config.yaml
d_model: 448
n_head: 7
n_kv_head: 7
activation: "tanh_gelu"
qk_norm: false
bias: "all"
extras: ["capped logits"]
init_std_down: 0.00296
lr: 0.00577
lr_mult_down: 2.0
beta1: 0.9
warmup_steps: 200
batch_tokens: [16384, 32768, 65536, 131072]
steps: 7741
Each number is 128 + 24 x the weight over its row's rms, rounded and kept within 0 to 255. Layers, rows and columns count from 0. Numbers have three digits each. The size before them is the row's rms in percent of the matrix's.

# up: layer 8 MLP up, 1792x448, rms 0.0915, rows 1489-1548, columns 336-447
# down: layer 8 MLP down (transposed), 1792x448, rms 0.0972, rows 1489-1548, columns 336-447
up1489 106:141080145155139120102082130103110105111100106163122110154160134151138155130079114087116074112135145125092131160113117106098156126180110123080130075109182152103119111111123135091141114124134173130133117099178134126170112147106138104168119158133115086136100137125136133141148119139119140133114080149116122142148100125153099125138137134071
down1489 103:104139158173172125122117104101126153131083115129125154122130149114095142142105148126137131138132127128115152095150123107171115098115150159100170112113156127142210145156093149114130152105144106116133136130163134144098093154146146104138102106109097108106133120104135080122121124179112068112125103185123162150140108134138119113150127088078
up1490 109:112105155136103122151130156146121140124098116105125145152115145149166131145132140159126109173106118117136172139120128143144152147108161154114148124104160129127112147073122114112148124160103133140115164107094125166140116101133144101156143138115106167106138150149138125066124121166181145145075111146109121088098125074150123153152149125095
down1490 115:112149150129138117132144111115144149144126141162106117083118156141130140164092143148148092153132081133159151109168158095100171120123124118161137111136100122132102141123124125078106114137133135126157169160105108145101154138110091155124125146134177150108183093118147163153166090132127145108121127128127151114125125112098128125081116118118
up1491 101:084164084124160142110127096124092110140098120145179126151143171163142144145131127108138096177123121120097157139128122153136129131159102146113129148129080147117172101127126121166102162093120103204120161178145142137116088101096119154145126104134145133103194141146090111151124131150146142130134161148080112140099109118146126169128163090134
down1491 104:117080145107157150142110098144152128099121116131153125147170119112103101173137165118117171157128150156125098137132150104120145129113131098109113092131124171130153140153173115106141138091130127060150095121122121121197092107167168140155117132124156146107113085131105107177175085128142127090097125152145132123096136162134119144133119137115
up1492 090:100093123124115157119107160129115179135081058127100194117162128130136164150154119128149115128100136152047137100085090154150128143132135130127141106101126131140136134141118126113145126112124144127069115150160170155113128155125107142149128104134149104135118118069075127148126121103165109165120130104129117126133122151120121111111120131126
down1492 093:110191102144116119098128139089154087149165164124129129099087132109143098186120099145128167148111148119122137116108164125134098148139105138097099109106147074099161070134088120139112125106142131100108096148136132064105115114143127151149118150127095158159152128157142110143156154157154108142114129127128137167101114147152192115130093125130
up1493 100:145140113159155103125101152084135108130146126122106161125071160114132128110124109087115119142153175121097128158150102153115162133134139157128099116154108153182149120098143129126134150137131140122128143130121145134115136121115126129171097154146127166144125176125149098155145115140137137144128153143165138106153145117113129154126129157116
down1493 102:142125133161108153166115133122109174128100127096134119102124169177135142128126135185113120119101129101132151155160087158166100133139128106096121138171149116118132167130119118119098163150107116144145155141148140133144105158116140151118125136111165090127152112125114137130142155147134109163150187146124116132148140151139102150116103180119
up1494 098:141112135122107173149072115115134142103163140148142117123144130178129120138106111131057104160159165133119153132140129112163121138097104123121121144121103141129093086120101079135129153134105111116138101116104103160119125117151167167158173135090161121147154128152161152124121131132111138095131117148159182128125104075122140135122131110114
down1494 094:124160153129118125068130147125138134100169135163138124108122177099120141105124129115134128109142158126149138127098088089160102117161095088106129159115124152094125106148142131150107134132159102120212116135131113116103135173103114123128143177137135129117128145093144111167098108137154124098145179143113109118135165138106074083072090123125
up1495 097:152147113100093120151113140132108133156100153140148107108131100158163150092155093156087126126120105097145078129123095109161124115111118117096151123131125094128155131201099158162172174139127153162127113148133126122103142120155116124126117088125134116105098139123152136206162129108147144142138152147126088104097132094118123170119126156107
down1495 097:124123090127153130085154138158098118122127120091099109136124127136113117108079109167123110100116120130103194133127119105148152134113130156111128133150111152117153136110164142137087130130114126197137097126150125105143144173077142141147143105135118101105146122133161124148159117117146099137104085124113133114147090143114114135123127147119
up1496 095:131143106151095076172116136164163143162086123149114141138160127108104154169114097157125126129150115136105112127162111106142126131099166114127130129113104103131135127132116110136112085125159122154144157166147125110108127119113148121150097132119115136119146175109114156122152144078144111140142129139165080103186124121111134135117108137147
down1496 091:124125141135139148121139122143102129107124154134116166102150101148116112154136098158096145140093133131159132148158154088144102181098114120146128135126148137180134100162137121120122121083158098060126132123165139132144144119101122206126113118139127146103115147167113132103061160130117169146160134080140138102098132191130103102138103138162
up1497 111:127130139146108116112112090147136124178144148149105162152139088117093120101145075089119150109078099131112121105149139153138154163135115142124177117144157100090165183136103129115150131124121111116135195161107096097132141123136135088122145127115115105087105101116138106121101092152151072121156167127109102157158152115147132158115158154111
down1497 114:104130155096163151098165140116171095109114117147067155134147149132090118154170102161114111119096077121095094129107107113124144112143152106165141105115164124109154143121153113162173104114152132147104160146140099133145171124135122153194153144130158147129151099146128107111174144091164114129134128115111148121127159112129073081115154089074
up1498 098:178166114129160131139134088155104130091080144137147155077156132156122066118167118090122135133103111168150120096127119105155125132119124138082114109111173162110108130094108144124150108149111157155108175104142134120150100164122115113135127133111122096125156137142083167150158136093140185140114109121158148135127160123103113192113107114137
down1498 094:097126124087138148132086092103130146205123118088116115134114129118161093111135153142139119167152132174113119110133146154170143138135111137176170114102086127104128140098115118139095127141114104147095121129129105113118151155130155158133121172108150098080148109119120082052113116115125116130151146136127137133120121089124157119147124111146
up1499 104:125121101160143138177135159101153124129084119108151167144137103164130108131108093152149127099115157132111096114080155130110136088124152116167138110120147167140129128109151111126129121107141147143123104099126134086125150120112148125116129159129135119161162095148179108091132099139120114085098123159132085143112116143135127140150128153117
down1499 102:129128037129092143148140106122130088149130161103126207075164165117099128121121158129105116139105113107126116136110151096127153134151117090143134133106152136103118121121111139120142086138124148133106144122130079102150127095118109129107126162137175168145098133136096101112157100135168153151086157124113104096076126141113117108135124181144
up1500 103:117145127125102181127158158107105098142097152142104114099118130126138162104142075138146127154152151143162132110124124141169124171173085172127117127123085155107140160124113133068135116165149125127123137113116095135132096138140156096098139169105131112123129157147122110173137130133117113127101107099092105139157133102121124109143134095153
down1500 102:104204164109111135108110138111116078133130126121118100096141118063141156122158121092133164154097147152128158127143151097118140101112148101130153136118140121087149126132159134127127147138108110142163143109138126195143090138146135119115108121143123152121069129102110122103094084126139094120106121104165143134139152188121198139125116091116
up1501 093:108130139118125149084140128130075153142104137101085162186078154166115177179105141128144109122132153111115098129129134110116158104147123109136132129079108121133124154138139133105144122136151128099104094139122092131113139157145131106178129126124105098151104161104106136116088118126178122125089117125133134100124112138122109167116139125140
down1501 092:115178099128113127133131117093145141073122145116127152133132129142140129145117177130168140149081119110101124116121121133149125152089146182128128123131126119107128106141122143147145174118088167071148113129112177144107169147123119108126127146145142145063176137122095138148128160156125112153133148112111169132106127141107146146147109134124
up1502 093:137107138123094128115159132117151111147150105108124091152155129074124113158093164108135094088216098155151149119109141152099112118129090122099141145113148112109129112130140160120104157153136188135124117124088114132142149104129132137137130124152143112133083147106164097087139109138115150102116189137127126118110125150143128075154156175109
down1502 099:088131168144095097145129137165113168118134110134137153104127119164135096147140130106142125122128149141127140115149125142111078072122116117085110100122125125153099142117130158156140161106067148119140124136136151115150138172123156137106113145149135113129123121120144108113134116126116148092140138141120146148128136147146138130128164097118
up1503 101:079116094087080156150179098075100090122131151130089158172157105117121169130145098067121153135135139172180161115114148130084093109113127162150176111119132127104107170139132121105119103152128144122090133128153101135111135128160102122101101125152146113141151153125083087119077125154105097109124110120133154098103141169137108108135173147103
down1503 101:116132133171112122120073119128116112137103078156117126096092168044137106125132167124134124091135115112187122130103147124128164096130140067151141090150101088115098132142160165157100120092136078074134133131155133121101137144138141125139136130105150135105131135177199140125135158147175117130181137116099134152137099113107148114136107132102
up1504 102:071098161123130106136117129079139135106119079133096154113108090187100109109113133139065105175141115155157094152085118128154139134137127154148129090134113098069095109109140098127144133150141107169132121116073175130082150156113109131146131112133128133111144150160147133158154124138115149111134120107131142108106141107137114121116163137136
down1504 101:136154142195141153092130052132127095178069136130166121134135119115086092117163108112123113132111161168145141117139106155110137170111145119110147088095155097113080077102152121158144090133151113146135152132134144111152116083136141127117135132187136136126161113141131117121113116159129149136109125128185117140147111080138104132126108111119
up1505 099:107116118130151118145169127112104124130135142123135177035125142131156132185121128105089130162126124120108151123154096136170115139116110112139112143119129119131104096145095121139129121105160130051191179141131123142125124166131117101127143124127157173086146152090132148172089109123121117146143059133149172098135106138146144134123125100118
down1505 092:144139141129142120124108119133160108132140089130157131115111105104138145109077140141132122152166135153129096129092136097124152116120156144148116088106103132097119139122108092128138139140093132153076100145093140113159113129152119082120066092150094171146175124121104133126154116090146092092106141116153115168149126114157096134162122131149
up1506 108:129132127112126111146107176130129103123121088169150135146121148130154138129104163087085092123103099135130162134103105159138137169145145093127149109110084140105127155123148153124111104161115103184160136090131145145147144115112154139133111137124106093095139100121111133103150087136122133094138099119143152105146128093154116129148108111104
down1506 108:183123133106124100100107137121120132104131134072088141134105143129136131133140147123148129111086130112135131088098071105120168114151135101120169118121120173107111119152125128090115112134109147144134116107145158105108108095088133040145135155135151152159110094130146133140145102179112129086099100135115151121123131124143141125140162113139
up1507 096:083119131113121096093151136070162067137149116092143133131100139133147104070132105124157142191162117137133162151153124127143138097151120137150093128130128123126149125140150166125140144104126128130142118120114109103096125125153153122138125121124103142143164140148112139127134134131114124144139138157160151140131117135100119101117177128119
down1507 094:092134106114119139165118102163149148162132146145117137146157129155121120095108148129116115142107159151110153083151137126104157136138135122101114136132124140103126120157149093132116183134105108170150145111119114192135086086142167136112136149101131150132123120135134097151087140100126117142119058170134128139136147092127134132139115100168
up1508 088:114113108125138122100134115110135139119128151166161095132111127111154135102136139110133133119150137056118129114136136123138115128110118122095131082119146144134143158146085131139153147132116147115135137145149117178131120097099079118150189125129070087102172130145179125138166182131130122130098158133133098165104090165146144122096143164139
down1508 106:139098137135125131146131122133114132105121126106148129086142118098157128187130095130110123165111125176123123129110110158127117150105137146147127167121112119103096124139169157146148103122161109155126116095090157091122149134164163121173094143117143132125095134125103142133090107154137110150143128141144150105149131099134112139154121149139
up1509 095:145154133148082145129121131094129159103138088123127140116142100138174117122125105126117132124127116121094114139121124131088119149161145100120152099105134132111133140114111148101119121150098179109138164123170162128119136165141129154112106106122140099157132135174091153176114131145116126121134129154119107129089096085101108129187139140086
down1509 093:129128139162117137146078126151098121155169093107172160138145147131099101120143135135115137118133099145122112154135116129131141129129143123108138117124158150144103141117150111113097076115161106097166167153122163111135114101121103126103128105098167202111091114076086120151112166174128111137118092160132152145121145119139142121142132130152
up1510 105:153150067160115170147145096128135093096148152118094121148169134095141131147087090138128147123071159178109139161159152089098091169128117140158136122125153144090115135115110123120112117162094152107105088092122146125137107111138085160146152148154130081120144108120172124121095147113136160133133118175109121102133077118159125132097110170171
down1510 100:142099127108132115148150145135160128088113136167101087069123172147155156151140150122127100136127087126181141134071113167131106184111114146115143148063090134074075152162118136127132140147101127169132146151114134137097125091148139095137118140124108109106121180149105118135151133125175137134132180115115137114161105136142134133141153123153
up1511 085:148106113109089125154151163142091149095110142100145148082127145125134078121151150085190084137137134142085135153150153083120117100123124108098187106174147166114171162176147129122137131092111094135130142152101155149164148162102139185135122143086179098181136099097134143078171146102112108102148123126116111106130141100111122131079156136146
down1511 099:158118127142141119137161138156147103177129117124126146088115181114116112151148145160140132113137119117149142119143109131145113100100119093077141128113133143085093096118106144144110095110124146098135123126159134075085125116103138104077155113131155109144112128126146091136108159202086160139146141104140178139134101157123142124110126124098
up1512 093:096154123143107126108148131121070116074077178116136145148133139124155187099171101109122130131146123152152150137128089101141124133145122104134149090135164110110136100143121167184096164111130180086149110127154146125126134104140113084159142135162121119133121112142168128170142157108117132134144129121111136151118107113135163099132135167144
down1512 092:114153196128081111124136122165177132139146135168151079105150172119131092121138124146185088142184159107113157140115141093113103100093079134124098109140162079175135126108142127078175136118152103115108098163089123103127123166099084152104080094150116135140142175163145103145138105125129124138125123090137148159120156178098109126129125161123
up1513 099:112134118105124105112095142125119139148128130123082120128090119098135129168079145088060143163095132096134160169128121139140151086131148161113121108160112129176113146116142134123119120124125130088142148135107134155143098145108134120130145120117156099104103132113097142121104156105151171088146126127084107134158206151120125153102122135116
down1513 104:162138124150135107103121074119115134119095169119133152129086070127182116160141106134111127138108145102113133134149148138109106124125113138134113082143136146126153130108084126129112181123164133123112089169139136158134166126140130142168126121139134139105109154172152117142132153096185130116122103025116159121110111147105133127101158162121
up1514 105:145173080124125133149146123134087115140112088139138133115147143131130048090115127094156144149136152114195128092127131138154149117169103147147149125089121135165146107129147123139129129130119138144108136149122143079153105139080138184123091174125111160083105156143163147103119134121151139164152140128143117093114179110124149142109104122062
down1514 106:161133108106119111127136180156073136143149114170145166130130154141112111150150058109170106141198159155102100134071095140114150103142093124118129139135151147143110107100134107142156113137114187122109089170134106126126136138120104095081136106131099121114119158160184150110074117105136132123146136130158107150137150138117093140141116066124
up1515 099:117085130168108153121139120145141151094167144151126109104125106089086146154132142140112141125134100129129087163148113122120117189156091160111180115152163098128136133129085128119133121172119079099090143109171113189126084081126141148127081070097096139115130158125131124119119137156177147143143123122147160154104129098131131122111112112172
down1515 100:178170155070124127134112116138117145122141122160146088139144147121134127146116131131122102133107147127106132115113140174140107105122132150156120158156094138157103145115184135129150119129183129143128097150133136096111158138128147103086120136158144139145129104125138146087094094098163157117100165146113134124128152176148152154127165139117
up1516 100:132091165121123108097150150104153109136128111150171120170149116153169077147162122149116140169121092142138117170127129093110095087117081117150131150130116129114113160177130137130116151116129079077135073138159131149135113162169127149146154153150119109149122172134114145139113147131125127139085143167128117118048149146137125141123137129131
down1516 101:133143146112101099162116125126132130105069140119147137090170176136174138159110166120157111132101132118125145121108147112141102149147111156133077144139132145132115169111135129145156154167099101100118184112157112075176117132140113119148123134143150137118085111112114134136162118096160104117159131135095145137146108158118144131153146084107
up1517 096:077112141168164093077127155127107108098127140114120115125154128130122162109139123142128138165153107118121094125163120132131102127148114134131091135146162168127149099088127159113072187144135117152098074175111091099115115128134164151117148135092080113154132128111097197092103081187127131150097150138148094118144151081138127112138120155131
down1517 095:196117140143137113107145149160097099071110142101095170101121147085117131091132151117137090103084167162158127153076131174134161167125111125140093098125128118085074123143181113153160120137126116135125145127141132139107133105128142136123159126138125148060131135127146135137152150132133108105149096141155153150116103141082136105154133127120
up1518 105:158130122113105121106112156135073125073154119117095149109190120109133122123162100128158136183128124155082140137133139133185066136109125090135171115157093112146131126149127089141140150130104131113132130142138130151128119157149140115127107082084125122140174125111163144141111151141153134119063128088161123100109153150166083112133117132121
down1518 113:127161095133148133099159071093119162122109114176120090134115100092147122159138106162127140144121163107176106122080108130184060153131143144115129125137105100112135107175188110104127129075069150130161124134101118135131139128118116116167168150138142145099082159142091112138158117128110108174130140150099103114119139119120084153168142090109
up1519 094:140118141120150088107140141164120148125120143134064152127145121135164118164158094132104175150109133142171165166118112169175117116133157157110057079123117127152098129125130102142152099103125121110103120145147111143151102096092123151131096164107122109081118073098135095169123071145155131135143119148194099114118154111162141133124111120115
down1519 097:113108093131125120147108127089114138151113116096167147120071111100123132173127137129111123166170150145135119168119161144145086137139087125097134136113146162132141115104164146130099145146141150104132093122080160140140161149158163125103125121155136163140143141145085161146080160117122095172122149121114100085111109109079131117138154138112
up1520 094:148141107146101116119158139106143143121163161127161103124164102133148121125173134137167123146131112130118141119153117093148121157143082121118165131147165173079143135062148148175127143115115143094088119108136118204145123158155164130177132159148133092162153095084141130142173146113090136131115166142105108171120151132137109159113157128133
down1520 099:142093144159148156156144118135131120129132102113160099118148077112138142118163127162119112128090139144106108139155128145154100198101109135133114126152124156071111100089146131121094095100076100137091115147127143123140146116137110095131147132134163101099117137123076122128072147147153137163124159139138150135170151110107153138124148141123
up1521 095:158112129153153118113157142108122175127118164150134103124111126147138113107146130083092171152130149103132168175130068126096121086107108165114158105125054156132097137121136120126152154152082143132121139185093084131091113180110124108138119127103120138068108148132091104142096160146082145162113122131124099119117168111110125108164141161147
down1521 091:130106155126119083111110116166122111128145131131108121092154146126132096074082148164078149155124108128123078096122145104139120103120138127134150117110124124091163143175085122107116156112151120146133161073123181134158123140171126066118100152155115120164131133103118174149156122095154080109168166135134152134167148116167128150117144135080
up1522 117:117159138129151137164113134114158102122119148124126127095143122162116129138127120147119153161102095128130143113122112155125133120106165136103124090091104167135153177155129129156137116110093123132059144077157133131122187183082140140144087161087126094091141155096159154166136121105112136079141103148130134135113124127153122156151128167123
down1522 120:107137143135144152158140081125159128079119117110134137108162105160088108144147134128127139131123121138084135136164153156111110097126157131138155144120101143136161056115112133140154091148084120166069143117123151063077116149098141127092157140101125125158132108129143117120114119121120122091118119119123152126095122122156113144118121120127
up1523 105:155134158120142141127173142097165091100164055124106124096154124134160128147103174124160087104148139164094155129127129166140184130128066150136121106110149118121118117121124120111163153098120149121123113134146099117164172115140089104094117116115156137090105138103117074183117177132147157140145127109161129159108087124149132158133122146137
down1523 106:115118166118106123127122144089125154127105118099096127069123114133117161152104093103113111168177137149126113126106137134135149102138094106128141107112112147137103123124116125139131098108124150107179129160171119196109144086141106156135151090112157191098128094167123110124101142132099159115106124111153122117158099129124124176119145118130
up1524 107:130144124170135139089127172112121124136141115100124139178127113117160165130124135159095110106147142139138113080086156175160128139149132112119114148154116108123120098151116103108141119106156090148144127119148121105149080126115110112127094107112148148067138142108114164159106130098118104121113170116148154115145145092144123086125109144095
down1524 106:113190087106131075143172102101177108143115087128138115130104144147101157126160131141134145135115138157131137142137110161106130120128118144159078124103107129152126143177107126125085152104134152109162125096092118085156127116112129137143093116138130139103147146136110097119105079120161152123116112140143124172158158157126151122118157098153
up1525 091:159114090143160090133130116152149191146087165130144119148138143139114145099134105118127133141135147152103112092160139127133157142144144157135082086165118122122133115128128075106105086152134156116120145146132139142098109145142111157091079153099093100125147178144134102114175098120154121133108187103133178160170098121146124155168147144099
down1525 089:148151157134110172147118134134097134095150091105094141135180117125118100121124169120129118136116149124173149177073141153154129138108090071096134106100131112124138122093143129156152168098140127141142069088118109105140121105132154137119190112131124142123120138118085210108136151155113110099146147122087141114129163151123140148081107130160
up1526 101:167135101139139153136118115129159149169126152145152131135146074161127133170127123109113160105132152149122110146125142117113100124151121138137107107122095129093134146098147099107141130133161161101119161113133113123139137129143156131122129152109135085114118073106134150152133168108149114122088139098141139121132118106138150128188117107149
down1526 094:142126166124136169093144139140133134169125156140106109098135081113079092109102115122119073081133123176130116119102126109138104148113126132128090073083138116107137131123141114145130132152145174160141134150179172085178114122136108118096165127124104122151070092094133144126122165111124116100124100122101121133121110167148118156126123104150
up1527 098:093138139080147080129115135117106162119132138119146159089091109121151129131115125130159107131123127087167183148069087093120112110146104142170110128168125146114090135157087130104118123141152200127116098144093120137159168123113098141119131179127103131129165148137140151139138190143145155124107094120161117149145107135165142117117127132121
down1527 100:140158102112105156154153137104154108114112111087120108107120147157133118102135136113124132085157125127126136137105163146149137094115149161119155156154101126095110091150100072116161138153173123131116128136109110152170138096136089108109115107121111107124129139144102151151131111151084139116148103098167149122134141120147153152140139138106
up1528 102:138126133127060083110122145124138158145105123102092131160110090101118113131108112132132147131132133120146142100095130109095159095126085172148104167123126110090160156088137136142135112108162141107135118127172100170134185114125187088093133126112141119164118152090159145118152149117175108104119140143110143154126123152115129134119127129150
down1528 103:117124132139108190112099111130142083166124168142091103112091170143147086146148144153162116136132151131150144113094121170106156137099102118116115153128080142136155127127122097132122149166156136137152155148169150126126143128093121100154123119107147103114130148131157115136135162114129156091117123149172142106141192121141146108105139128126
up1529 101:117176133157132149122114144134109121126081088146126139126127107142100144097113120155160138093122145096129111117097160127111174135118117143136107112150124119135104140109177126134150089099094110118142094153142129148089133126118136122113140123155148154129124144112163134136139108086140126120146147139145144165097125121153123106080120139111
down1529 101:085130113112164133130117131151110118166154138121144161132151171118109145141137125151121118085137141120140177066163133130080164138169115151154122114151085138127133124146134100136141119113157155095131132143113092113111117112137105119104161132106140123124130120130147096126081090098144126178107139136107154119133122127143166104129153096113
up1530 099:159097123100169138116111183166170134146117135132123104105096098115106143153122158105121138141107130161133084134157121146112158090166112124158136111092152172133110080095122114098127161100094136123171135158132145104143113146119124173134095130141116131125079148126103118152150134119162124117089089123139143150097114135134116101113071104114
down1530 107:141082095142148082110089070102168158096095162127116151122118104113046163132149094146103144168158157137136112133168126101138128091139141148117153129092135132125152096153136152167103140107117142097187138135196131132093159125135109137126151115157169159115135147188098102095094139136151089119141127113120162187068113119100093071126142122087
up1531 101:136106143131107150099161133104140112164131137110130088142158068138145115143152125143117111109127113102167150135090107162155158136137138136084070102110101149097115110115130134137154113123097118125110086130141106104128147174121143188157131125119114140126156158133142149116155114148110178152106121166095114148130055120104124074144129156139
down1531 100:147111080074101132178136162112145123177136136157120136155141128141159167163109104127130097133116117116077138142136116124116141181095172126144151130139116179131117142113130127098119121148157121137117127129141162121114126124126135081159130126148123148128116143124148158110114138130146123144175148107108155081146129177135079109098107123122
up1532 094:146178146155101115139150102083131159090143129126156090099112179132141126117119111168128134085062116137133104149115095152139108169146161139171105158147121106097122156151107111182076139108103091099109089145109154095163165097148110151116089142126096140083103156103140119166140154131139118108143120087111105133133141154116095119136093119173
down1532 095:117115161127102148136148170121120118123139159148133139145162105135127092125167140151119136090146124096147139095157092138039113093141088148151080200150092101154121135106098186129153175126130125108127146145132106088138106130123155158164153110115139128170120088115104110128148135121133117155157122126115129081108149133118108087133149130128
up1533 100:125164149110094136144144136103137127158114112117102106091104094131089160135155144095151081080128148125104061131131137127125176093149137097144107131145136138128123125122141116104119140114142139115113110100186142120109151091168124161175100144143143133101115094111096145116133112117105098108136105126143149169122128126135104106144115143103
down1533 105:154104110082146162151165160111144158150160149112112116102165152079090144151132139143103130101109108122127099104193156178090144138109119142129119139159157131138129121115124123177096171129153145097139103135124159075086156118122166099141134119133103128094109142166098148092142174147132081118160145111108173153140115113148155114129167153146
up1534 092:122103128137116092123148115145089127135119103172159139146139182100152129092132125117108107119137121130121130119115141101132096143119167164128107166115108139138118101081090089137147152122075131107086100157133125089158121159138171132143082118115120152100142136130118147122124138132147107101122109117163145118124112140099090135156128129150
down1534 091:161123130132144142154114125145156131110112155138122137114114140133099121148151136126101152099132137123117120138138119108144157085130106110133088096134110141119148187101117140128104124149130143147172131117116136190089131132098122150117106096159106140114101142097149099181114119082049160126113084131099073137114157116160146137091132113142
up1535 104:138099129117104110131141144113121124145122144132122099137076158111132132133116129111157114109142169165133159096133098166127115122096137113092114147164161101121140120098101157092137105145133111125148125144127130145134117136132123146152153110113092173152146135113142126138101151127169130161126123124137126152146168154139168109118126153123
down1535 095:140143139146118140128126177145105117142110113168131133077136087143138133094146145134084148156111104097113141129153112103149115127149108130141138132129117098171137136094096154116127152114076110121100186119109113115148102143098125120070133096118100141087091113090124153130106119157106151126109150111181117137122126116112135124130096117117
up1536 092:136127095127077113148139132116135123137150155128126171188141160156162083089129170136127146168137124153106096123125174170117134130186156105175088138129151114182191103152108148168140128101149136102087150113131127142135138133133119135113101111142117137085145136151110085135144121161127125121123095100132104132097116132136124144155140143149
down1536 097:219127142094090112127112112154131115190106108146100120120101118104052108139122154073127126107164118078045102142132137112168128102131140106144103154109141156128118138106121141105145142153109110139107142127133099134125158112101154110074123107107116117091134082129154118174144160132105120128124139111110153102116128141136117120103161114118
up1537 088:089124105111142160131109166137127091088089157119058075127133137140130127128114127160170100140146168170164156107138118118152110164153119117151132082088152158117159107091113107150125097118156168083145151166164166120139146120150132124100109118172146153079147170151115142124172132102110113126118146132136083141111116170104107113173155137123
down1537 092:112117129146128125100133109139153159115143110119130153090103138130112159127138126107147160072126135161126092172154119132126119106151147123138113155137088107165137138123145131147103140143108133072121154133143123138125149146155117078118155140131154167161052095162119092097132134140126124148147116133159175101145172153108104148138122155122
up1538 102:100131111085104156147097112118144145172135114125128117120117121142128112136137154101104114114113131145131162112087124192163165089139109122139111117151116121142148128135124133151128086087097159130136135097137135113137149153144125113146114119135132126096114135131130131115140121150102074077122085064153144118119153116166116120119138135119
down1538 104:122084104135138101177129082153123104143164126078119117141146157102134141097168132128150090047094094127129112129110143149150128117128129147153108162120124087121122158133135130118127135145177080129159076159131143093129153133142109119118145134140069136150153097176175139120146121148081122114122170093140095127158114130124132099129130109112
up1539 096:102136105087094090125166103108127104163112109175144154130082113104150133142127171091124148149131119108139067194098135125123122098162129147138127156091186126159094160137151139115109144152112152117123101155101097142135127129117124059142110137145122084157136097170140126152139160088111137141106119112124081127157157101151117108128125107096
down1539 093:139138100128135109130133160135105155133141137156125173147204110148152095139126110146132071091070153136114082100125176111120153112147134227147127162149119125086161116069136107149146096127121159124134131111153130117144107151102138141164115101112101117099103082131106117136152135169137135126151160096140135118134106127082082123139100113113
up1540 099:207088102089158165112158142120149108129094123132140115127137098106150134175114139162123166129141129135113111095140105092153132145129110121168167186150094111107174139129128130129134114136101131120149114151168115123148143117154118151136142134118139099124143108157117157164146145145085125117138156129114110093126174109134156106107108100148
down1540 097:102170105090104090123117134133122128123106140107130136119166131097106100096131118118103132141145130150115121131062107114135127118132121153103078112142113161123148175170096131118143149135159109154134157097152147129124147080108114139160136163103149159121099134116154144116119105138133158144087132134157147150117088156096119182135118101096
up1541 095:126141078089093111137126167129100166113075093145144124165149161118128105102170134098143132146081110122131142077133103065112117144070125138150169144100149149148142122161071167100159122147110132149124146168151151146165108105134102130134081111167104108142143134130154170131139132158150144128098145139122095147153112120125074120109149144162
down1541 092:125138139138156120182112119150107133134134122148127140137137106100114119106125097110128150131129144090126150190121103105135134077145129120138102132146109127134123149135127130167132098150117096128097107101127151111124111124091169080149090132180108189131140126162160123151109128133155105081122077142127120097161141141163144136143139150145
up1542 095:158154112168144120115096128151114156139139137164143139140126148142151120170114152107147107101152126150120122155125116138146166133138151127105111106107131120108130124099142088091123153148117098148124144128167065121154108095125128127111130139143153145125168115177161154162147178112135132186138117109154102101137153110137130100097100139109
down1542 092:106112104091124140144147167098119111119143129124147133126144108106139169108147136125098125133117149126118146151140137114130095108119101155117168164118185135162154136134125169156172151134130148100142106153106170127148123124159180134126138099135119148145094165104162113074135108118142135131099064141126105139150110142126147129162127130120
up1543 098:130151095134156133113157148104097122084166139089156121109124178115134131128115116123157157107140109156110129130078112145169144147115121105142130140175125125143126133124144082156132145138098125165140130129096155105114114076071121135109096091088116107137136114089108134119128125141131129148157120111146135117114118116126129114149070098115
down1543 096:121119116139130105120145139140163141123132102147121132161124085160186122114143110140110110120108134121120115102189131126139108075094159096158139166087112084160156108129096125143066100109119140106078100112147134117151107131123099116127104153117116146132156127115155105119140118129087140176132103078125135147111115123145149125099164150117
up1544 087:094124128114135095181124137099122123147124138141138140113138110127095141156128161095127141122175128132134105184156131068103166150156135134109115097126133121117123150114101075121142148144165112122127139124119152186121152106135141118124092100083129159076158126104132126127142132140131129122132125127112129129102136077110137129137117148136
down1544 096:133078174143125137121137131201151145144074154142113133144090170133177102089120144139111143144107135122103143085107172167126098128074108129143126181150102133118174176169139120099137162129117146109159106158158075114137141143133112144116135165143099117152142148141141148123098106144134101156136149125132130144136143162173117136136136118137
up1545 099:115093138135126097125127124113111133151125151171156114109115149151116178100112112160131145153125100070136181154153136156163143094167161144120151107121119160122138142141130135102146148131127121177078117133108159137127098135166143155117131129115143120142118059152140127156126114151149122174123133137159090140126078122117085114162119136150
down1545 098:148153085129059137112125109146151091094109164138147100129131162123140116087102160081122147109134160148104151143112147098162137145146132104136096128113154129156140112139108148150133153143093127124177156092111153122153153118112132086155089131098102128148082141115145120170125143159117151147159176102150118154164113168112121119160124104150
up1546 098:096143124100136135111099116090093139122156150126128140104145134133140104130077131101156145132097173133179115113119087160166096140170152084134159131130132179140162094125102073131139104103102111173127148145069073142131155155116127133126112144126066157119090149104101139133122137127116163142111094134109145121153130086132127137106114106162
down1546 102:135128120101144131090177110140124132110149121178120153148153175118112113154165120155108085076137104162122176125174116144116117151108154139130125146160123142154101099090132124111083131129147134134134135155140124104154134099171150133157133169144105162149107119153130128092092126109118112133148117117143191145139130186130142131119148120053
up1547 100:158160106124156132154143091124155110151143136160147092114113089153135132168115149093140098108128111097138147107130110138175126121140164126129143134128169133164155175150142130173087083131087071079152132152129131107140124101102117138140123083122112147155102124107154112146111115100134144127155131127129116114153153122087125126114141109128
down1547 093:129098155094162112164124107111124120153092145126174115100106115140105076122137083123129153107124150128117153121154136138098115093158139144122105153091107134167108139094157123103139100125124115123136075108135109132109137124097094149140162126110075148108156108147145128101153123162110164122110119173117169179098098125163132167083125163158
up1548 106:076166109137135143095141112097130162123149136136156136124129174093142114122085157137128154154141096107096138150138110086175134134127130120121133135095130134138084082122138079117127119154086104137136121138120108136144105099121118130131072100132129096084137131092100156096130119079138109086104136132167159087125114082154123199145052095075
down1548 099:177090105153085129137130127153158132131140124122119119186134164133100108120118093135142143166123143078130136111124129137133099111143166172128124138088128135137127079131151095127126131135101150078148117146167105103149131130139137147176130117148144166124125127105099101125134106102111152122119135141147155098144105128126148127145126100096